{"n_layer": 9, "d_model": 160, "n_head": 2, "n_kv_head": 2, "head_dim": 64, "d_mlp": 320, "vocab_size": 5033, "activation": "swiglu", "norm": "rmsnorm", "norm_place": "pre", "norm_eps": 1e-05, "positions": "rope", "rope_base": 10000.0, "rope_fraction": 0.5, "qk_norm": false, "attn_scale": 0.125, "bias": "none", "tie_embeddings": false, "parallel_block": false, "init": "uniform", "init_std_qkv": 0.0375, "init_std_o": 0.00883, "init_std_up": 0.0375, "init_std_down": 0.00883, "init_out_by_depth": true, "optimizer": "soap_variant", "lr": 0.0043, "beta1": 0.95, "beta2": 0.99, "weight_decay": 0.18, "lr_head": 0.00888, "warmup_steps": 200, "schedule": "wsd", "decay_fraction": 0.873, "decay_shape": "linear", "final_lr_fraction": 0.1, "batch_tokens": 32768, "seq_len": 512, "doc_mask": true, "train_tokens": 129800000, "steps": 3962, "dataset": "wikipedia_en"}
Each number is 500 + 50 x the weight over its row's rms, rounded and kept within 0 to 999. Layers, rows and columns count from 0. Numbers have three digits each. The size before them is the row's rms in percent of the matrix's.

# layer 6 MLP up, 320x160, rms 0.0764, rows 204-284, columns 80-159
097:569514518466443438442546497515431544542502529587571490587493553552461570548485478460434539469530467541524511485559541507453477482481411485503491520483500500487501538496379470531455528614480489524510570502480504517417576494496517603551495584
097:495570528511377503498536517554468447530469487533527584458478517536426449567534412475512462469504398458467502498500571478409550526527490497596462497447600529582506387515521486458539476438577519569401503554490555483552451569434479391491487480
109:490472458501561436469563551459530512460551445536435463537565502494527468510439613484431519493488450408527565540485510521522460555586542468490491529499500469541500495414528543516520463578526478556526478480501439436451547430555509539497492473
101:482533540452477520522523493555579520489484537620477361467593591492473522411545415491461479588625520526516528450588525535497563554579424462443448451467475642500464442523471520407452598555470435561534540505538518477489602529501459487514453491
114:556478520540402522456466522454413527501495493464589433398458468559423566522577497481489472364511536454482481555483470419467414501558527478505443520501466478459532533486523499546574443453600438515474539520521567446444430426416457475572478511
097:488464455440519459505405540431476550509467541585493422499502520519532455545427430466582547497501559510540449535481556487486562490494510552493521537449479510519460588459460576546492493530576433441516566488563508483490453554411529580426389586
091:430444533392501497556463519471537504515528638547517467547518481495546479533547526540521447478464486480563600468554501515484450503518523470521510548524522527527403591541408527611454543595438570446543526430470505452564385537529548446513426542
097:432512423426529567480497402518453417612486411469513476504539595471536494544565475566495468452533518501511533545549508525507569509424543459526527581546461460578481468500525559530400474513493504523526480552482535481523514524469447489446543595
098:453515467465503504575529532466475506428434493538497525523531549486594489574515441557433497524405543588598450486559517457486447461519577507425522452436468461462512528468556512497543439494558594536472518506545473478558497488491458620429490454
098:358511576409529511448579518414561528499566463503491447551429528546493473508518494492485594478471560456557491615513494624599499599452439459522602515519459521486429518462499514385450460513446492570456534476421457500493553465440516479456548537
093:571465530443480485393545500528483611517553473512509440469474505485431542530525586434493447445476492501425504512453506465450552423443416456492473583507469441466597527536518499511539546483483418510501538466484494514505420524493477481497407520
103:444413433459498502509491506585431510404396464543498581529469466426550478446530545530476496487566493541447558516453539519395527453616514508438427495456576484563571512504522456579446560418436497529460577543552508498408512550517434561483560447
111:576434597511417554472533550424585420555483470634449464504518470485497453559446429440441588494541486538484537427537472457469503457527477486422518508461473508514456581522551491417489487538537520453456384468433476522490497450520523472509513455
099:636447467531456441575481595420511422519478553489552420492515515401537505485497523453451593535528503487509533505507504474550536513456473536433439504445512521532504595467441444550483501467539508476523448467614492522457569531425473545577526510
107:545493491459518598430458454473506486529445542504501471560442557460476537513515498452533461500510592430531491535491460532490525534549526473602520573451469477481563476461528409507516501455613483547561568461563449393458467445505504425435510519
093:417456557503470399432475507576553578520499448518523469399503501520462452485501508540475464503522437501479424552511392459475541437550460514516505482495528522432478422516562422422394509506493474396634595559459560447509552486508565488429611596
091:480555561508540486482531472478387489502510435616494508538522526494447495573555449412537502476542513538502532545434548518504500488477529562537492491508568554479470488565503476420452519473511556447490400502473579421507394473489528579456460548
110:476437413471514509469509582476586489444528515492451564506499474517500504373492374574560412463369580521495571517484479490502458455470465506406526484504540545521537423385508548568501517473532449479541421521506414389456441462522499516482537496
104:555556491556522444536456418497526496486446478500502539518460491488455595509458524491442444511555496552453460457457529591437512400516470589497488617519463527615534531534514499541451490440490557564431500621429484466362493477527466540504571522
101:449440494473445495415491462474521539544458467410452517491474490528499503518511381450524519518499563459476560508437557506610537451455472545472498487585425467545562493462504623525455502457470500509471501601454515510591492522407655521526480493
094:435608564459455510556458557514536493528578499514459422620435556532505536474428540481577472453448466502486441465511430578589611568502495525449521467517450527517392458409500595550517496524472454446479494575391512479508450546410458426442488478
101:502554520493519495465412586558523541488524589579493468482444448454488445585461421556538567496536531464411452512525522566435511572588464478517486471462555554490480503440510450472524519655453502465572537456445551357430532457466500541435543528
112:521540592618623463520454564484486438526502497527465448473531466400435494618514514550432454432468484517534583479490520575503630411453531588482607525500489547558483537492544513518504457527476475586442377450492416459545511518506537467446511482
106:490509533406590434551426660480449393457492560523565492527533517468495526540445486502497531526449449458418548497492501573551501479535448553434505446482471517407570408477547517470503640445417487488470559430512514562516531473482491453514511487
097:552573524456402519540526501456526510554563462448565502514434480488626448432524396478490536451519602600447620464563606582454508421482564490460457510506490507452490560470532582414519487505439512531503508516529531489507465607494517472450587500
105:511509552592523418522559517481472490499426545593464460444588489490493505436437436474483517526594568479385459601516497592442508515488533489466594494528549530554451517573498602465544525458520532488461468457499412480586538519485481598485477502
104:536479584548506457435460495474422572570560456489486557492488476490469550439426384476455485519522535511530461472465510427558436514513466416405452502497502514473506382477482464545445450454448429472468609553539610603489591431493442516491475529
097:529401531617542410519526521473486490392473560451470410520467542492482434511516474530573515489546505458484528482509570596527516443584532586605513467485514498541502487458458406489460482504426440519450397484438513511577584597469473476465514513
102:511482439452467403403462486468514552475503454575583570580607419468489463542496518574508512505491513506424573488570436535569564482495544494529414618536555441585497476555547497579535482441563486487444424414512577487503536443481471406480431470
098:549607496526575510614538554485558597505453471465483514508544511467520450490495527472484422509515477467477553460488431494553489542547511534465575542457543436470508489502573429437448508568497392505476524569528412536564461529551434582429476542
108:505573513480424513511507569552496550517478564467527507498499369444491505405557427593450531507524531528433465524531493486560475462536521525501416472581510494541481462424524595529584463491426477533532460635500438490452570545461477369504490422
092:541526434507632523436564456458492468523489532462490501505402471477539565581509479433459474496532539483476587499385608413511460513582479551450396528481523485383549479535475515585536493560505543430502453408515523522522487533403579488561439492
100:431539536450518502509503357518541424545496474403493492568586491516589393492535522555517548471438491451430441530569435480558397525504485498467425486498525496479475467434384536443553492583506552461446484528454508531523515494480421494504432506
110:598582512535564486461497451443481497469534431489526507525543461513606539524515582464532439395475463439518539488533578494476484490416561569499504482408508427513457400533475548423455559510487513479557475545494526507525573615462529424451509493
104:549438413529462495498564483535493511457503556423448427592496593472459598453552483507588483414503466484449454451505456510489503433503434488390598495413545511516462516478553511511545464532419503546552533486533534558523503479506431496507541551
096:508473560551605504540519499586456551492497456594526634565441461460561556545506466528559511548468485432463592601486486425532518509482507573474411513565479466584423502527463542515402412576482522500388547439532472469487504552616562444458537394
092:402477492516467479421508499543456556491507522434514505455500521423497497495513594476375435473497546529511503470524519482467354445514550502490518534531565467488423511622531457455556502532503471583469552485462405541473467513528544488528506550
099:570487515462416500503489427505517451466455456492548545511420541535544584511540466467348410470422523491560490572538502480490566455546448502504487610464523499498511535507518537577504538523457473507449549464511526427516421491551486546542429578
098:438387498504516505442484557532477525458509571389573501428617369426459522491580469506492488477515459399478415503542537545527585413555541571551507585509420553469533457586531482497523498546473430515546518482616404486523425465461514510526510530
110:472562525465542493538480515543478440511421581592480511561508598597493447510561526463449540391525523540482486571496503454482503529364551497461512536493436472506490594520567496587516449435439429539459489509554513525471583570535524474472415484
096:580532460516516434640470486546439517474585443550455453495498586486495504552490394470520561458449406467587522590601578456390497519553491493482512441530503502456500473478448538575571462474398436511477541491579500413598550513526562484500482510
110:445493640528492484555499585436453537496412464497527436468488432582588420540486442484465503402457514534466559555487487497540541464522478432441495466478546418512483505538543532518425511460378539566599524508458476484426494550544481502606427563
101:520503581463528493491560544682480525463522540459430582483513549496500495499505458468528511603423550525488446463519421518507480511587495521546507606541569564388473529434491538577504400556493523568570456449566527468458503457447478534506440635
099:547490492514499582591495565474534485463465505455449532471461526484492494541473431479586510423417445517467515487468552516550493524452533401439505470472434573507399546460581501498521539522476443545470438465515580439414532546407521382470479531
099:538542575556542426484589523490446477470540521522547554461491554549494509521454450490480537527490530542429518600515574523494492433491586538514561421507636523511525504603487508546464444513601475568507464513387529473478499469578557545498462512
084:449509572508421559486493434559496488429548531502400422492548528493510510468542495421553605553481436497549513471509579501523528551522463468506483431583475405455598513481404504572458486445509459526526529504486458544541528595462527546479415560
103:459486472418487537519438574526479520465573481559475519442430384448524445495450504581452394507560524430575428444481492549418463587596486598515527475582532493506486493444513452498479505506474436473508520438453464480453486535470438542501461517
092:419479576455510483497487603505490510462515511376468559432448534556557574426582466517430572450464469509444534499523493502537481517496513514382439419509416537548457441470592533461398586525520541522549515428473487587489423438472635553563516480
109:485520447527505512569497541473525562486517501581472536527440500499470567460515450427593502515468542413494572504454463471487418496444598443545465510534447521476514583436592571485545412583455474509551458482543541562439532625499484551484522611
109:462494453538526552417565563468506458475527481480542437505473537590426506556490450491432447424515597571538473485562536506610511576573517527538530586460601550529595486380503358479424512466540487439540551490464500582476442523563453469509545507
095:539570581554556571457470621459552516506537496505466491553437459551421469479617435480572567481504530539466517424485461489535465539548522511439564484459562541354501518380447441549573492471473438513499507504431491451470505523553531521556513454
110:599517436469561518499574505429504454497501581504495608533393479534491432550476514491500569492502464488485538593452535513503477408509473402473501537374496590551505474585524522491416476474507410488520512453519505533543488506596554515535513445
098:571425517463481381643563575335453501514503495532601487540445434487565483529463528412476446444438515459474448397534413529554462549551475509564545360551472497500475622477453489513503533537539566544579568512491569454496575481450516458500427504
103:545555575531486517425554459503547547441529574500523531503562503500545484599491461474435453542466585500476484536609500463554450480475542533426474480509477466473538468470531519518496517567528494518537507591499511447463455480431574531566570513
102:506466566460500402506587505503489452547497511571591468553502441463470488474525531450418496489553510461497459445526542411562531467474470522424521537520514509560488526506513482460514418514618494488520434530413545469460514511508461517507622472
095:545458470586571521458500575407459478426449508527521470467441491380460454482529586531495634549580450555453506521473570449494535596454455419511458542544486531456466465507555454409531441559471540509530570595492540529538566512506505469468492455
105:585534454517492375490446518478461552533514508459531510482509564519501457564589560443583466562445544496447484462550427515497523499442443532518403523492447502624539516485504399489539600531488490418505483415420512553508568524459571499500545488
096:518452470497516543394476507521522464457448489482519406358448516541473473546492528489588517507485486429490539531525394485540462478518526437460431445505436565516420475502562508470493507538516538366501501450587557427563499533487554534537528451
103:569489519532499487640479495443539451551530635393502530521547506425469648513486522393425453510468476480497511445438535520477537435575549471570493549452533460475507516512431534457469548486521583451560529464581465457403577582481432497497422476
106:493495515548501594497472476481484575500480437563576605470543510460511458481475558412512495424553515426470522505481468568425539519548507483525527518465464532550547549470510455431514513457509578491418523567462428465502401405577497602402473446
114:483514548470576535446392502489551510487514471489453452580553497471542494541482472442358515464430493527456524546606502481525502498495456509473400456578538571513523508492391465482442493498593527511475565494465471488580535498389406527562603514
103:529476491450562457406516497532479495581489551519490555532555384432535510481484602563506567484488508438466483631548458534438501497424445435387502422548502436508545439503491486485487539538523629498457487448492470323485597435537485476483448588
100:447521476507619561497550587450556400550524507486474592483546417483436522462554500570493541515464425512549505455529474460475481427442474422420532476413573511453517502484554533531541506458482571493570566569418542404542527537485520404494480475
105:561433457500472545467507516560498486563542396434495516505512533499519501491554480567464516562472457479408487512548579469569448527427543481493518547485492406523507469573531426454487539472449565473485399492368492513537379530510564560485503446
098:506437549542457477481561514501490641530556486547493451498537471476576498540486456490536521543451530567576454464520416430476495508488496519525475474460520434501420387503579560438585528523533462478451564494541443464590561543511556393405423564
108:463530540492524455556496513482489465393570560569467420474501595561558459519546450404485489474530449456562520515472566530515523470552443474413507531437450520447497447471460529456517410519515505434525526461539515622427435394536510460539494457
111:517471496491383513521498469439535493530437511575437526497504546532521499466523535493476537506529473507535485386488500508552589444520514533510544432449459505402584420542493512475475507442491536405441507444474472473505588495512515512467513468
106:443443591522505552517485586503542525435573540472492535519561461528537467507553392515472524551473606418470402549536496546501434440530546522391538468600467482495406512494617528495516491519489549447533541533481488459589504519550479385481488472
109:538530562463412569517553517517416450521523499395470539501554444424484549468552596457476464590484466460473373431546440527513411488502463505461476547559537573438631606447512506471494475466588563476501449492481527480482460515503460380583519485
098:538514563498497541460494510469547495515493425532483518609476557439505423495551440440511438442571531519478507470506487435474494460569486513563423570453485461474424527467564478557543439467489463512526382508556495489460471516482521488623535430
083:458579541445487540545479483429499568534528469504503431483542488499521521507475516405435605463497508433520532575492465547604525463491503465454521521554515585551436459572458543484512464456478503519492515555494594511537420579572497420501488446
093:552476487425555615571494578476540526492513489475613550571474546449550481510479520503495522484514494542450446525488542461493566521522584568528450561503489507494528489552476476536533493547512503499527510518507406490518451422495491497541512449
088:610568475535475374524531477597499516477537562581465526524461372493437490481504451463451520525525537488500488429409582548565542546519364468495418520524448468566497494522417502517469548437540425520487572540496440544466592471578341588517469452
097:512475525557478441566535516423421474512385479524535558526463540400441511406478471478533483536493499495526502452626556491465560554460388438496546500482416475468454427637503477459555549526469541508544503533524445539463494414495556558469570530
110:516522462532487516496476548512488481531490448532558559452567459525483545535462464431565532488611560480461492456444524515461514451442436465482413546482608352478564514471510538448426477617538461381462476579519448545538382492452571524515415446
098:511477533435434504525502473509508482466587433463395545462498446555537435490486510514527358468589466483506518509462475502491490441466515555529572522416463369488526437498531474564502503431488457459541502502480492480484504525509459472476536491
097:447518435596456489494457540517550468507501519407518469555435508565519465561495524442523450448604480464533503465561455545532492510521583543437514499427466530555551531571466523381493602500402429538504493492496556484503514524477391517493516530
105:525439551473507489471417528519465465470570517464529497527521465540446458442504578553526512477482420429447419518447510495593356538491470536470523458445554644655470521475464433460483487477488487422499436541501482538471516520536516481570454507
095:380548539493421543514483473545564476487458525526533619460508442466594477520578508588539524519518424519593621401533422452514575383540524497500480604481511497487475493517506488503575583517493404596554522450468470505540432477413509497505473461
103:529552553523534508524573398547602558500554487479508462503464420465578499412545468567541500509400537543536572570585501507483508473441508523389542554553457531509541580532533501433454485594517362447422441407429453544620544524561532547469519538
106:487505497544509468580522447537462537467443484428465616438488529553606454504518549488463498494474498572442563496597553485470497519538505490477513480539445559505552488415506514533539562389481497502430508517576594456554490584540408475555501466